python train.py --head_dim=64 --vocab_size=7372 --attn_scale=0.164 --parallel_block=false --init="uniform" --init_std_o=0.00516 --learning_rate=0.00258 --beta1=0.9 --beta2=0.95 --lr_head=0.0138 --warmup_steps=303 --decay_shape="linear" --final_lr_fraction=0.0
Each number is 500 + 40 x the weight over the matrix's rms, rounded and kept within 0 to 999. Layers, rows and columns count from 0. Numbers have three digits each.

# q: layer 5 attention query, 192x192, rms 0.0848, rows 154-189, columns 0-191
# k: layer 5 attention key, 192x192, rms 0.084, rows 154-189, columns 0-191
q154:509409560554474489466480514543529515421423555493472505467538494528513467544538546491516520522498494489517470540521531420514542451494446485519527518545497460448540484546502468517515458551506539481478542514478492559523491541489515485496523470525493515542493459467477495434518490475503518492494554501505519515432508518477503470480534509494496577500475551528448520492512516475462484475496484502517560515507463500512495500474502504434442483474532495491439522471457463505457524497457534472513509523464463480498456505576563481462510454471475486509533492530500478530559464486509518570
k154:494493471461478572459463604492476465477512427492475504449487469510537446526531540490506553404420426494564500523464483428559481488548524549528485495486524476452514519495507487504516490466439527513544485501451456511421444493571524491472545461439534506479490431492515541420431520503514542532504592438498484489438591532476487496489548469446465530492478447454530483506495497453523580459511492569512543514535405557514474520498483512471522570511511455519435471436535538450516516542521573519533519526407531521487486498498501406499549530527530516573431531498565482603435542478423473564
q155:508436461524440542505498522517456522483503573533569486509481515507543520498507442466491570513510461559454544455452500521454493497459468500546534505455489525503507494489523489580500487444510509524499513524456479511527548491513533534501466495426477550496484492503463489465460456481454493506507496464538483489516530499503526507492588517469503448463539507531490516478450507548477512507555506503490457482455512489536519471524489507496498534413524521464539455519529524478436517508556540481497421448483466449510513503467487456470464463467457528477516502498474536532488491500454518555
k155:465487511534445540444521489436500520498519475484443461445490547474511536438397577544511497458473445494420497423455460482503450545517476463504548478554535501455439556433594412552513503458505533519533485497487494503473575443561421551523507556499577460431437416483456457436500535499471492479464586431528458534528504506528469551497562416481434425513439488473517430462490457531599604515515524517484505429487517481453518600513474566456484533535575502516551457529483544469565427491569447499505478434450545486513478428521516447539558493467498564594469488580541495521487481518435534503
q156:475523442558534501567454456483465508547547474468513528503542534475458504496471541545475369517449494483536472527505524501533525432465511532471485446492502527539490517539481493516533500550484482510544513475549436491522534524446521503538480562527492488509513539487506528527510462486496507524568487533456474534529468481449495481496484496450463544524538511486511557515490487507518479441518484511492482494529533501516534484502529492544515516446489574453559478499480477514502487470510479553454513547479510515507518545509507491531489557499449535429496514498505566461537511480514482478
k156:528514496573513424502510496561551492502484556463572536470563555470522518506537438540446507500488509433526480578533526532529601483523526475506447490488458466590530545495529483545538445559565476510511464495517596515566506486461489456526468560549488566595531552489526510531523492482452512534488447564531554501574471465524496446455495515480482536548580484539469556520542543540501438522483450499541532497517485529523422464517489443499506509472474508465568480500519430556418488490515515534503469494561452526493477546532497552486507473451475517401529471478503529472530474477541456516
q157:537541504474495494459525479539539422508495515483494486571449448522479501529471511457440550538540532531452534499535510507538506495573478494520464487537534462494509478446485558438492544528492485521476475516532539438480508510512471459446535532539516505537479518550473520486561505495560566435459467460450531469481512529541550437525479497526595525525514509495508496528533519520445547577521558521517522499545474448436525498412451520538513452524446458521468504495563447500542437550461477513545566495493474518519537470530487517535443516521541560581458424505522459407521468469505516466
k157:483516477495503473520474466537484447457519501509468479542477444551484455504500510437496521535534491544520517467539543504434475442500497522498475487540525476510507461540509512413528522549447455443524444521508497462458479552493598482476439471510527523429502525501480604555511471524491488513503472471498521519428485529537511493509485480555526535550501513490481515471564443484477443471536601482500456511472491472502494430417562477524544526486515463519477564541474566509467439486523450526534494510507456485588539472495558496516456536536525488552462518485540469445496538483488545514
q158:534410536441511547497535549487482525513514553549531497406447516508508556473552481497536466501488491519479452516441489477530442513515504483531550502508477534403470484450503466572560453474471504544440531509413519480448545459574447513515526477495492486482469526517477500421503587523472475547523511510517527521472593446469509556536513454461469464434487489469496479494460460528548497485432496517478529500554477525517485527542489507477525514495574568513487488531503609507554506497501558519470526492514517461478448506528570463475519506497514507462561503527506484567526517517487463520
k158:453475436461437558592545485400467510522560426473510510474414543465577498460483546520492452502494482549473505452443567475523482517552523578518539548481459524465530520469463535494494487473496528500445538503446454459490531438545491498483522504455474559515465463473457490458501489438518485534557497473501431451598557482509511521485509502361478422429531545428504500513464531584477518506484479472536513555539530521478481512645436483525469517535587512523514472541546464501549528465456553483521505464555519448512509440430518478503523508476474538509500438492481544548544517462474446523
q159:519455467516506484528558521455479555504470513509569473541437465476566502533458464480481561525496475489489481482508511491532520498529486480515469525510514503520477505455473488600492539453523499475512505506485448492514457506501462438547533480504551487491512451528485497529497451474497485539472488492512486494521461505551501471492499499517459482454476528522522444510485473541501528542563566515510452506495514567514541492519433542529517527554515504504521424505512526515472540468539535527528495510552507477504519492448448441541513510518451479516484515515554499506408521517434533586
k159:488501551519496509513588450457512570461444487500548450469451483507554589477481452485547481499504456526524437491564505556483480560465497466496541508508522450501479507435524465488591479512498481568422478509533542468578503542451438498534508507506525512551599507506514474532574532472489447432470525480490516489540448449518477529481497488541494452480494476448494455472481491515480557514532510513573509552480522474491532526593528523469485504531497520505496537511452521469549487424469465478480426487529516538492472468488482449459445421475440523460507518543473418476492464525498567532
q160:477533490556530569547514521469535526500471450513499526550529459471498534540548487504482509500489515465439504496511488476519493453524570485509493466556509482460497518512450564469494526465514445512499482494494460531517455479473448494486492517518494488486509504535512491519499475502531499545489518561496499485492476476501479528532481514439547460544506487468505496526522492476513473507497488533487470502466483503496530526525504513482543474503513501454510502485505487502529526536517505530456554529466555540563570492448501503530543574498555499487459484567541535469491531479498457458
k160:479504478526519515504543453521490548490482556450541492538433445488464539484507526487513510476515520508547462512554484511505517453531534464520539476541521469485504472462526493490479482490515478518451487506510511499537476558503480545504546538602441514481546551517532539561493494517487483540452434551534516504517418472491418493458441529483523506530555521451455493490446492490493422453460451505498465500481492527469524549497511441482460502503537552513501530501440481501506495475503502548548539429571526478501498482524499529466608480464484468489533499506496513503505523502501492486
q161:482439492484489506456525503483497515527581537466510491531473505614512476479518423487512516445524488535486561508443475520502458480501479483480485511505543482489484477533494420538509436470497499445439561492491494492476535510533517505498504489412469503530496514474531566443430504473493492524492472542512543547534494490487515520486521488512474512506527523446506441488510556537514494505462468479481527479501543484533449481569515477541499465502537476526511508489446496468475491450500537487464407490582461480512468514480500479491518481476515533463515589452459466513544455548476505552
k161:410479511433488488471436570506496517569489429509474458521539485446541511537484516514546502457583512431421517478448556519495528539513492523489487509461516443497435520554472451481408471465478555464494515498432464512478482484559442501522495516427509499489476471525432415427458558489474474488543506495430481471510513450527509461477572497467473438473458540477486525524535454502500516563481459499463565477455513476502495514500454502491545463519566480535511540456570443512483508537522493492455484452487476537561472479472532458504487524527511534566454523562483502493492477475492481504
q162:497491519541542601496576520437486442565512457417490515571456535499507535527447542527556517462532523447502515521490476482569462542563503533466454491504495535500524459496476543481523544482499523499491516480495506525515412492482459504525515525452542473504549458499489501447540478484518486438464499494494535461486461496531498443524424487549533485525512528580514488497513472528484539527483459500487462516489503533536496524520497491514536520548502484561446476460486520476540475472477437476576523569583522449483528538432429519556471514463533483574471433551603517491508462504458530447
k162:497499546476528562482489428591505494514445476556524507554479480572595543512529473459493425527558468409534432502532487638556445543447435515466473506484466461538459502542458474488462529509457420551376558493501560511508430525437430550478545416491565507507515512437448437574540532499403468504487493583459502476551441473537476456482441533536552473554453503482475482444495424484466498482508493507503454544514512468530492462524522545568553498506492484490441450515508524491567548460417471514523404552538516530446438513486482530438466544519486499444531549542527443494451547547531635462
q163:562414541541465554513463495505509534431467563483507484492528490464533507524479518544540538530539584556424498525479514493524464515462413543607576541504523545445587508511467478561550468459496502552530523542529506526541555519528505498512475445492501533499510492514498450536512475466484492498526494462568512460493521499496519475488474459515524466511446491512489478472472478492470429528514516528470492574452506475529509511515443560526517524449544512489539537554529574476469492481484492484470548486485482471519564488560517514524467498507512496483565436512497504489552483495499506459
k163:479434483454404542527558560490508523478574515499482490500517445423524539429474537452465521501572449510468505483418490500505490512519460490522507524468515542491512534515508464499479486464513468524519505503483510519555536465534460506490459500481496503472428449505438522401439502469473381531467543461483454497513440497490482491493520457459530437451430467449481472529450465556520528475518499522515490464477536517481513502550508550493474502443540549522491555471507499460523575487531481504485516500516585503521512523533482489521520506473522479516492464529570485574478501462432483562
q164:422519513513510551455473496543539416549467475478446505536524503536417480496505506527529543456491490499506504505534480490454503492509483494451468462570479488493520437567504596416493533522494576459459503488488524569547462461447519523493491496553496488538524472445499531468503469517542521460492492529436555514450480546489487476520485502508568553552559530525430530552556512438450490488455375488472528493489455468554464504472545425455506501501453455526463521417518453488516477527499471494500483542474482555448478443491504550509526511452547563518429442491491502500578487504519498438
k164:472534503524538548473456552549526441537501440499417477517517464553440422575536503584435480490509525437548467476519438528523494453561494528457445487511481452541452494539559419515426545524441534465503539481515484531428441496514480541496522478454507528447481473517474553507453496546470481519498462549461541545456491555432451457510469536512487537504510512569420520539488467456530441474463470560431496517518459520526518491437479419530525518518477489455478474481506567498512489540546526560486532525430502540472543478519528491567511574510557510499484569502508516490496531487485533431
q165:417597473524505515554448535480506459531515394534498533466519490503454499533478522514447481454481461434548476449506486484528477493544511523458481516511509522449468461529509451470435561491489504506477511485433516531484527506472500499492507514508525484481512507488512487552508542510506454556499511550476518507455507492502487503485502487483512533510494472499508498535481480480526495505464439531500535493514482508453514511488512424519517465523523487517502469453524468527570521493570540501496504492533478538482502479469480518513571545506553543471422553474509529488497539575511482497
k165:530570464509596516451538467534544531514473541465534462493499508497487531505510435502475424509514536529527486480515480526519434474577553485497466499496487473545429476502495530513465597450525472518475477463497434493511516491483484533457532514492493490472500561500473518574522476565545464526532458529473543473573507430528474538589444515458465467511507515477463502445493492462502412529475464489521503516470538437493498509551449506529499472568527532491513533508461526527546538509447504625491487467485484525540549522483487532519505516521478481455455523514497550543493536527508510439
q166:457491495456524579487611508495490433504512529477559511543479516500552519501539445477537521468545490518461510513475498539502517481529463411480463495485513496535531494493522583506533455510516478494512497492506502508478517505492521530443486507521515486541538486498490563475496485474460525431494479506490521484488540450502483476477427507486464485560544519493484494465487497517453439495475453524476482476460469493536494492547571496452506522508486543525504500447520518479504506528447427512521492505480482511456491531473454529526501523482489498514518464505523485504525495518520505471
k166:468502525463508468567516569443450515515510435511444475504469502501521509499479508506490530558614488435459482481509526492505523531466405530502481499483449522499505410488553514482496489556564509494439520518453525550486525492439454567556473483506527552538490462528491474491513549471482454449462484507444484542509459496474554483481393522556494507414449538520513574539480484530505475532472494534459493428461519514425514554528582520443498437484581538463492462499496491504417526457456501466507527525552543507468464518501531568465550522416516524505563545532516511503557461547515505505
q167:459525435463503464509452501556531472534468481526470492525500487463441454503516483455480518507464505490484483470513459492451566499534508471451492456517452441531431478544490540453441584463536513432520443483483479579492450477455511512495494491566498523501504498461483524493482524586507533515491499536482508536439540517500471547554524510494536526509527513496526564560506506432520493468493449488479522440531476487508508470454524476465481498540402442477450480456515444513459542551484508477540497538477482568447451490458518514529512547500528486528493545482479518554476524506514482457
k167:532561480534530498500520510491500472501488491492445491519476518494399509553531488557522454482407541485544505477507421483528488458528500488441541534522503508467537440479528526492492500483465523494490485504502510486444453496515530512488537518499501510483516512537499562542509553541514535488507471533507497591451512513408448548495513554517489522454512482580482508485455529466508557503478483512487462513538493572504554508513464435497475543546466470476528449520497464516542417512510538516542533478463499470484501492505542482521481459530506510505506578479491565452516499553506500442
q168:509522526556523575509550518435441536495512508395445526452474539535484574512481529468498496485511539441499449477536520459561516517465569482382589503602496553483519492475482531437566462542454516555456573523553533472529529524480457519488516470502491461554457460539491489447496459425521453488513499520447512446488482502462491484534469478438517548510540481501456504513516486530455437477459510527556478472543523527483493471516579488474429470521467536521496496520497501556561483519426540509498516568555534496573485469531455544450486533534510506519499493541572486467504481534544495424
k168:509450461532470489565492512538496547535479511467523499462525469517549481512486505524453506542580472490496532495556544456516603459489496556503498514487466484479519564531502492525508524564544492530459497501536433520502482524447531511502497465482457546532517523456538521532461437461553441525451464547502561464468496501561543476486481511468552479519465500476551512452495489454490483495392532485521501524529459480461484496521461508519465490508482552430476522496466476535405622509437524454548531473508519518531466518481482496461484525484503461508566551497505467493521501495507499501
q169:450530485548492512515451540495518533480497466479540513462535522482511451500481473441493523440548480457555507457476500497490518520461491476466517525465544512527458519573490452493385497450553476494487526501464478535562520544445538532540470459507474516505525444505471516547469542534435401558479535570530493513434441486518475512502527515463506504518497418498489544445447496488486423432448422474539477493509502485460518520526544494514432476485558526519420525443446400493427595492505528484481440460546504580447484489471475484482553539483574476439515575484523504549452557594515518490
k169:466494460569532495523543557502512531480527528493508427474526489461485562528510475532476399419493536456496492465496399458576508502457485441496525484552530476454477443480517533516501495465542556562418485485485521569515515494472501522508536443507499470519459452528508480473512543531549457430522509558514545502490508507438520551510416549554481518489473447445521479459441525478510512496424474545442505492488505478469572581491451509441429480593534569478525543463499450528544554555479503556504540483478513513479506480576479472490555501568564500466532530534494512518469499524524501442
q170:512432541510509559445563547504546522399503518470469478490498469512452504468496457467561519433533516509511505484458460514428517496555505524498569525487493571501538479509446533424519462535470456519526564493493534532538535460520510527480536479487531476496441475488534483493479439452510489505503526498475546459463464488538452507526490529490552455502467506445510525551463498525465460476477486492538467522501498473511501492520480524479545484528501491526476524486506513435541519496448440452485476524484511505521506445514455543524502547459509486506518484516524495526543514481526457450
k170:476471491488511479531463514484419531498502467540482493521508445465481526501437516510454544472538490479482478497442464487495543510473465517554495494427532454521526496554510496490485528504467517462476516506483551582508466504557444518510524513444504511520519461541488415495507473546493460526432473483501498434511481498484486486546496501498559513526467529458503485553482484515522598474488467537508401492513512561524578534487483529468453537477529518527506505494508506499486540501496516518531499529498560507454455466476493536457541557511506462551442486544493518455492522456483480468
q171:544537541575538488445458513605518525499465549500437527505534525496472445428467535465482459519510541438504427509551483467492540495543511507437464423474452435521458489485447490526494462524496501492509473472552468469467509552461479511517460520515463467491534475500496531493500501478539502501451514524520553545491488487549503520513482510505565516546495503483490496551499534514484541439467449518507477458560473450532523486496492495512502487516531452415421481482475488454426515511477492508458525553449539589485552545502514453497491479487524498468541523527492512514512497465518510472
k171:473540426501494458521498526532492469488554531530511496545519458479458467539512471471489516478446521493513463499557441489516493483519509501481462473528539444500567425506500526497412464552444474517490416503475559509479422508448522442469488486500489502533518487520550583471504513490567535507481459524507516482507497545491486482475485514479570539495507441485477565458475520495441529455462460488529503516572444546530446451504435493489523537495493406551535469468551400500539484544497567522521526482429469531484464520521542502478570536572506529475523477488459475488421457516488474460
q172:503497486536486487493482459436509580529538419582528530484516513513547448461467485567516453469501503509483489485502500531438453445470534585492559519508553516456507567560472416546510444429486509473515523499508584493463495532550518524577461530433492557467514500475543453564484477434542469538541502481585504517579471488519537585445520505496438448464514449474533432501518488502566526515505545484499482508491542525517454542562529477555500519505512497516553543604512554507535530446582496522399432506519509473532562434476481469521491497489516507409485563503461508409456528500504458506
k172:505508555476493507516498463518541561530446507553507542521487484411464512459481490546520525519531541499440554519500529585474482517487535453519506527505508535501455584566450431540415459444515525521514483483497497493571542514512473556482494542482430470486490512470517448541465471511489495523469518544500524440576431467562496502469532457494535470516504531509456545499476509517538463509503441454485552513481545443489478564466500556555503516432493562479516582477515495515489549551500447493440496512535510536548475480482476514512504517497469483467500432470445495514516454481538463509
q173:440559521535521565542452558477541452503481447508538512484540480473470500567498544519546503497551508442459453522517524516527510479519430519510477506498481503481548496538506534510444560493577522542526521506470467554563457518434556467472475510554465506512556513530544516548503490482511479499473519551517522472449479450483477460518449496502497501565468482540476509530478433474484486510518428544476492487456472479506527511502496500481516526542503530512516518435509468512477519490509507501523535516540512532463569520496487562550532521479513517472455497479530550479491534596541505446
k173:506520486531511506575533525476520543452530529491501464464497435466466557473495481497465454536579489464546438510520499507564456505529437443517490498516448509539461441483538492450470589504563443543439486495549459507560537503412474529492549490514518499512448511502490554529492485512519402465487473575472501551483452481488491477528312556502489474471461467524468567511415465448478422479476465588487486506409512475450527552573523476485501428538531565495481555468456532487479576458467535517474521499499541545429523528582486542493566544463543487412519541496520492563486469556524513444
q174:475529502572508496509523526429488462465497490515554467433480536496481525506463497473500511492553437483591490520472527489543428534507503471554479569460526501491505494436556495540525464478467484585436532498518485491496549507491411451500523509428525435544519507555534498474479503503463435524518486529536439490520471476486526481524447422493446504533513493484484463468438468564480399521506507509484469467485507514489514513579558549512513555522608567525489485502513545475504503501512537520562444462561549542504485505556460441446528533513485509444505556508507531555536537544474562574
k174:461414511540491496517571492472495535514539487486558448463487498516538535476500473518506479538504445508456518504505549529511463533501406523541491513491466498544453491488537486511483541542550510565470575495509443546551556516489467510521509463528542479525508481522518416454532503461488488439482466499464546476550528430510618524510453547515431464512485520423546463441483484547451461532499451558499517476478545431466516524554468492473507475512558504459482460432526512445457555468433476530481454489527524488478506535521444506550503506479479507466496529556475553440469424526501516502
q175:560435544426505495451545514583551482455491546535546489558471478547504504531557544513540485557503473514480516545451545542530511484563448490519498473460451483492510528538508510550492533547534499450512501490464432459471451509530517495510485567508455464485508555500539515486503504487514597507522499500529514514466506400514507472545503560490484459467523528455532491481501486512507562523569553439515521518489488475522488479507391559517511499486461510492500482498444447501483521468497505517555544494535487482503534514474494511560467446468449471524498489453515520522493496480489479522
k175:432572537431476474472463535439462485463526440530548542430441480495506565478446501513519522473495464457513497540493587456470475511488477483452522477490492486536471468490571510388555504476485502452464461519479486503531487584486523450534533537501532478495501494523551501432525561431502459508521586443537463475453517437500484453497456473495497493440489499518441539512483466479500558495526497521537513530506478540523475503476546531467529482473502493606507474523498471506459498467521564404545530515521447554469505499517543482448542557490441513524471424483504422509504487500501449492
q176:460497505500458545516503498485498491516490498486494501497464458479488547526460494479469599442529496463460535420504494451552470552488498497519548524534514510505533448475475556515554466482489455526455589516528533509520543473483469468476527472501545477486516492512455513507499504470521423507416480508445484447532465558494513439494490446457518479517509505505499499492532500508456433540484463624495493512486502495487533474498501489530503489473543538518471496539588498496567478526568537491482501432499502508507511484513458503481511552507550559501486463571521499482552505545474523482
k176:516447488499513586489552444521456529489520511469432453534457453533532518497435544490472494487532465487542529411515482520509472523533512501517507491572515458512509544466515489496496535490492450499473540490514492487457532475536504543480483490498494523400483479477430505522474468468517449512419493466485503463534458513510483497491533494511495461513431454420529422454532427535515449478483517520463500491520483442448501514528463529474484519536575520503491502527499541448547494553527427576510463433482553424530541479456475485557483468480516521528460535564525508523469545537508552495
q177:569397461434486395496512501541522526468463584558506446486440503478443501487514492517478574579477476535497455563452534515496535533549467538554484469451474442519456528464571447539526499455528552465498493496524449546467540500514498476488524462535524498531485585509493492515504513542485545552501463452551513541486567489488494508546510493520465467464464553490536524507522431461565490506546580529516585429514559472470483487440488513485529514542507464481549448546453476528435535511513555488527535442537481550516458518531556480474471541529474497491533515466470505494497496503474555531
k177:497555506511488524495482566451470494530530456473536496414508521432481527475531496493550495497417491509491545501464485495446489517499514535507499499522508503497566549510550504478577541465441527492482541511477478460473496534510553494530480493523506520551499512523520479448498538432539496473493517430478420541490587453482443544496529430481477482473563510527509482465456498442515529534585488551561540526505534565447475439532452533522450543544452465507554485517533488482521475499489462455525491456405481506533502509459493478481417480487440509509511471499440496441492513506458476543
q178:428459470449528428534468457557492483568493526528521459435565511492487505525554468511495520514435442495492479544493470485482502435532550449510424430572512531486520486543533546547545484454516546446546505484514479498493473520421486388497520454524541502514493507494524530506445490537537494513489491478468457517510471515458489494478470445420463512542480577495477511482559465481563474547500493457426540521536542551536476480522510495458493494506479499498506545436515511500463464508474485534494477534523523488475382519456564519536516548505473453482464473545536543514531465489538482525
k178:548528494545517557532434494550485465475466423499502499490484536594529482549538490523514561515449515494523482511521551500554517402542513511520495527478450583523494511474502490508476451570463502482522525504450514488494453483473513470525522548509500542548564512502489505530510544426525504513527448562508486552538508480495447511469480488496532534469558554573474456538528554516496466525524455512467551487474492565558533505579484403478449524496437484490518504432472510490487493479496494479479534524478502490449472508426466469516497413469541526457533540466509529484581490517504483527
q179:445469537532492561519530576507494496524502502483508485489534457512527493520544467525562492526504482540467458543473497482473493456501468485525491499544512515467549499513543534518569432580489484523473572513531552547524509537518516466474515522529556494550479458457494508453501465407515495469472496491469509451473445519476497417463499539464465557526416507507445455425515542527430456492534506535544488556514502517506529550527480549454464470450520536523426580452489533431472444479483506494439445534406519439492463495576516519495517455474415512499537449540527471473524469460489484547
k179:516443487473528534515500520515524485472464468508520503517485442565599461499516478516493590454479432528514473540501559465574448502501514544558463504496540507509522495517493487503474497518515505446539525490509526494485503471521486519510500526442503572535502464487480476454423525454506518563481520490545501466510509587534497491474505482471504519532444504497546497492560526554490513504483519509484547510491479522533487531535491519516536533475540457518498534529487557437470517471527477476469507531477549470521491526490527466467553482500514555558519538499586449559520495480469513575
q180:502519530452481549452554522475500499509511471470478506540453539519432555451455482458522535471495505536490469458488443583482504548490488572508539488456474560502465427452517553462558471443488519457450535504495555511512470419520437579520495494481534487468496489462438472414470488530504494489474527460462505472510504525543459524514474478468549444495514508552511515542537456485504514500480471547500472528515538497514501491496499434487551540521473497530500479552556538452614511505466432457533477496471504484473483482489464550507460507430516511543493485505491484474529488468474509456
k180:515481491514520549494516457492439478551440445513430494540487547490482507447472510538475489535502505504495522483514521572455480518524479534467501506545470520506488576542472445517449525481423483443496587487537521506454494465464476538441504487489546480475472465461437446538511439516469556480431469478474499467537497504532495534569510516532555442568516523516535463485547481564515512472503518533551454500460537502490523523485500535580469531515495489510491473563481571495564503522494423489492442504464561413457492432463510517533461505503539495524452486526482558476487537472515543424
q181:496495460466504408472480464579483498512560543520510472467508542554471545488522515385505495472523516496460501470462493560466559543502543454462491439443482489543472457477513485554503416474538544447466519490475500469486500514463487464487477468453475504450502549531522542505430543537539481470492509457514475542524508491503522500493472522465496467532551569478509557466506466549517500542488530477464489419499536471460491412511523478509455516509462460480501503550535501522479489514452437494505461467536500515478439573513478482458480491497521460423524561454508514536503442545571516488
k181:502483505534492449487454514512420463496517475525476521488569557499445494530525565445512528515482516481455562443500531444479551467487486456526488481505470512521509516440475556514466466514511494499534492521421506438442460479505595484519468495484528524531477453490464481477514533408566511449490502522517506557455502451536506523508504511505524498504493551547491490506508556503447527526513468519473488438497486509496530489546449484473477525542465432510510459470528445505508515540540505433547486479419473474486474516473503519500476501504507523485474523500449529470515462551546470450
q182:532392484476512541471557530553548486454495585496507466511426478512486574476503424491480534539534515550447494540452515545494536531528483457566502508524492458497487513474524588528519486477493456545441462500519484566482566483502484554468541469531516483564481470529460556485505521506446532469499466481522563464480504453501510466526459545473498479496451550466533529421474472501476421492477530502533510489478500445499503543502507550476523483480531507501502521498506463495457496543458510509462510498519479514507445542544530512488491519478530470507573449482503486533519491503510535485
k182:434490482531499489472481549470444487514530442472505517474519540465505496511505519473517523475438463483507476445459525441505527503449474523536499476537510452468578482508514508505589479523469491507454524507482577509485490536543494582557482482478503591527523428552515488417467599438514473507471485532509456503500528479479491497482509434465474500482510529445503459493470454526501531522478521532463462453533544552441485476541485480495474523540535485525555513562526507457492451454508480519515522517501519426568525492485549499467463493497505527529539488576467522469514536499471477527
q183:524552553553515556532525558394465497511507463495549524508501530506560483496494532531532426495492492498474478554514481494477478475505488575508485522465529545489516525507526494497502513473513509521544488535465567455479498508540516554542463540435489504504491498483526426513525471453522518490536517469564493529512509460496527539458513521520452475471496459555443445501466534530474552503524505474494424511478494540519462554566494537517504532499492505532520514521515548491545512434526472508504490537500501456490553475473468501526486450455446540462474476489478482431467537466466488525
k183:523511547524447497545528481496603512499463554469518502526482464448542492461465478541468501523606525540438493519513506530518466508509503443489543502486517574495430498552491424499446482534543499513507489480571521519562542491491475536496489494494494455525474519460492504508522432528458494491520572503497514502494461552559530500501414508544513473550503524513467535492503536532479423463502488490537507543412530447471546544454542539526525490469516532513456507483446528531471526480490471442447488547554506518506505488525501522496528569520527477475513469468499486531536418426519561492
q184:522442467512491474473543470563586478489493537508462523463466498513527501546477522545460490501511470492538509526518530501559497467591487489521516527545478491523531471493484484556474504545466492484499521489525497507472526512474472474503547548529506489523465497540530580524515487485471528473497458490474538437463476475485520388510461511505496499522486521483533511474497479511499425555517544497489521515491479507476520511465473496477559491504488553536499506519529464492478482488499495527484495488501441456495495531556481470538506527496470473502478478482512510515522449513540486541
k184:490500516521521512455475539555479456468495439542505537493479491537517525497514485446501559471448442464540484452478543471498504506487489491529425494469517459510548502484484502498560535496475499497479483493466537516488468518474524473501458536495509539491514489552547513448506556470480488508501547438505472465504534488489507442455540443443474526491481514468489463501551443500488498551543498481450508444511507497512469428505497528472494522450507502494524516528541501440479481476508503516506524506506518514562528481468518494512454502475464502527393473555496517475489502489511479541
q185:497495575519498539469520511490479467447474552525507439470517459531466517467476495485481492518527472510440480531488509505457426484522539517600480489518517525458534460471484587504545502519497478526528527514507491469493519477520465446450536506445513472542521552483563440490535435494532504471484496495569487498502514490464517493478519511478505472516495581489476453530511553525451449525522498506463464503477471490538532472549508587482491546456496489463504482515503532475506489464535488479512485504469483470509473464536472508486501477515468522510554439497459504550573481458482492548
k185:499445525482462477530569434450524503507530529525563518491502488501544511511447511542458561497542445532525499514487581492499466521563473508550502518515503524547483479493521450459487465590512487495534552504544484524550531503553443504479489520471518510491512484499498495530472462501524470460436526546470496504518513501551482487499490522539494429494478508504522473511554501531462501520487496543514500509471492520538522484544484430489546524518544483549471463471469553469430512497525491492486448500524514436467525533528468496490539483499548539524486527500526541498491414462461498491
q186:448467522555505519571490494447458569505548461419550522495519571456563457520488475476527464404470491445574450471477461520592468524452459463470477558496531491471476535442493444526513445474544459482441584497461504468507475528511431530577488525497464461502515460522443531547450554541437400540505547552478458509536437468516492499493458433434438503521484441469447531496504490545506443464422459513509444547541477563491543544575491459498459525525624597534441556527421540490515521490498535583473484502525554576465484558473554475463585540467518467429486629561556481495499543492512498507
k186:494458460540512544497517484534445494487508477484548504563395469488559530437584472476531449449521511494491506529514480513558544484485552513540522524495473512516528528486437526529487437445527527560452523486491519525465512498452508463482509480533446512568487493471445479502559505479502532466554511546529558434503476487469559497470437544519542522536518509456561488474448538510483477448451427554539519516498454457527496550547483482453442411484542518471502499492518494467510546505476521507492525479493509477469514495498490500519542487504526526445524508489489499533502503513518471489
q187:558527501484512481537483436492526438515524443465428514483474483516574471572479488492453482501511574480501553493543471450601456513458538427441481538540563466492488518442472527508481486562454500494476458501539511429460485507556434451505548523503501511490506457541489544472553554510473528475521512470429487439536515521506607446547517523563546540500535456491481509530526550553446534520515595477520510506541420544523530491466487541545479454503484501496397515515527478524511465525496542548534555523514524472510577535545507494490465495601509500553527508537545423499486470493502493485
k187:548472516500495463475580428534537462466523539495507501565436485562539443495480523434526510535468524560504515502541515523469474457475479526494495488516518457477572520486435601559538446534544493567547446519494552446485491533500553462487479515510522564423603533506516573554573486569474514504509465501534549438487513506480518453424504584521466561512470523487522494450487517479467460473494608375493503468563482435560490430452522479513533458455473501486537528565492503513503432497492521538548493529561449482547509483520539473529488545492498531534499520449502399563570483521521551524
q188:481547455517501446502509463472505471517500429545490565482537497475551429475449530547473477485501447461583521475523492443457518451566526510436479507470501494541484500522570479489432529513496509491558467478527534523460468509489524495521484562475537496528502503465518474552527469506522473492516483482505517509488477524491476527481499530556443495487509466530504443493484524499527538493535495506468496454481501559496478553508543491494523509533533489517488505449516520465514520475563475518499421524498498472492513490468467454552509525501471519511454547478484519493468555497490518566
k188:561572568516581502492489456590614515501412516551513533522500503541496479503537398498525502521459552497494473523543475553489433520470492482494464489492528532456495466558469466525515521511501517499501489475509495532484509472433462519489511494514556485534556548527533502588555525561475565491497501519494527472504504516507505518519514468577508551484522492523490521453518520492492489548559474488479508543525496452517448513433514561485561528462504480465478469499515485501519482489421438513481497513478508550497450505495463501519470524514402507481489488487482520494516468504524538522
q189:438495523542528535502443523517579414518458498532485472532549481452404480489532465516501492534543503535468492553485539544476463462522491497626448434469533461468503503554451553460479537446554500526529443482499420581551458504456485474467508447510477482534554461499495506491524479562463520489449520533533502516504468542491530556532449479540566510555459573516513475486507512442500428499474422482454537550474482486527497517488466553496497500492530500469460524425494464458413534501431417468507552496487523565471495491519529522520491494512539450493521441500468564544575522460490524488
k189:456446471508501488501513510470500481463547549495502479558497519466468500566536485473487497486494501478556455549483452510571471494496459476531474489520503486558490423511492553448410455490454493496517537508521564542533481497502461525524516509540540522518492496514481483519441545515443563486471410620470476567539467496398507525522417569545477527542503460491428495477493514524433469486481488570398486487494488587551517504533507389534519543546477480546516524449523530458546482482532523609478532513532508488422553514533488476515556465500569497480526561501533581501475519501488501527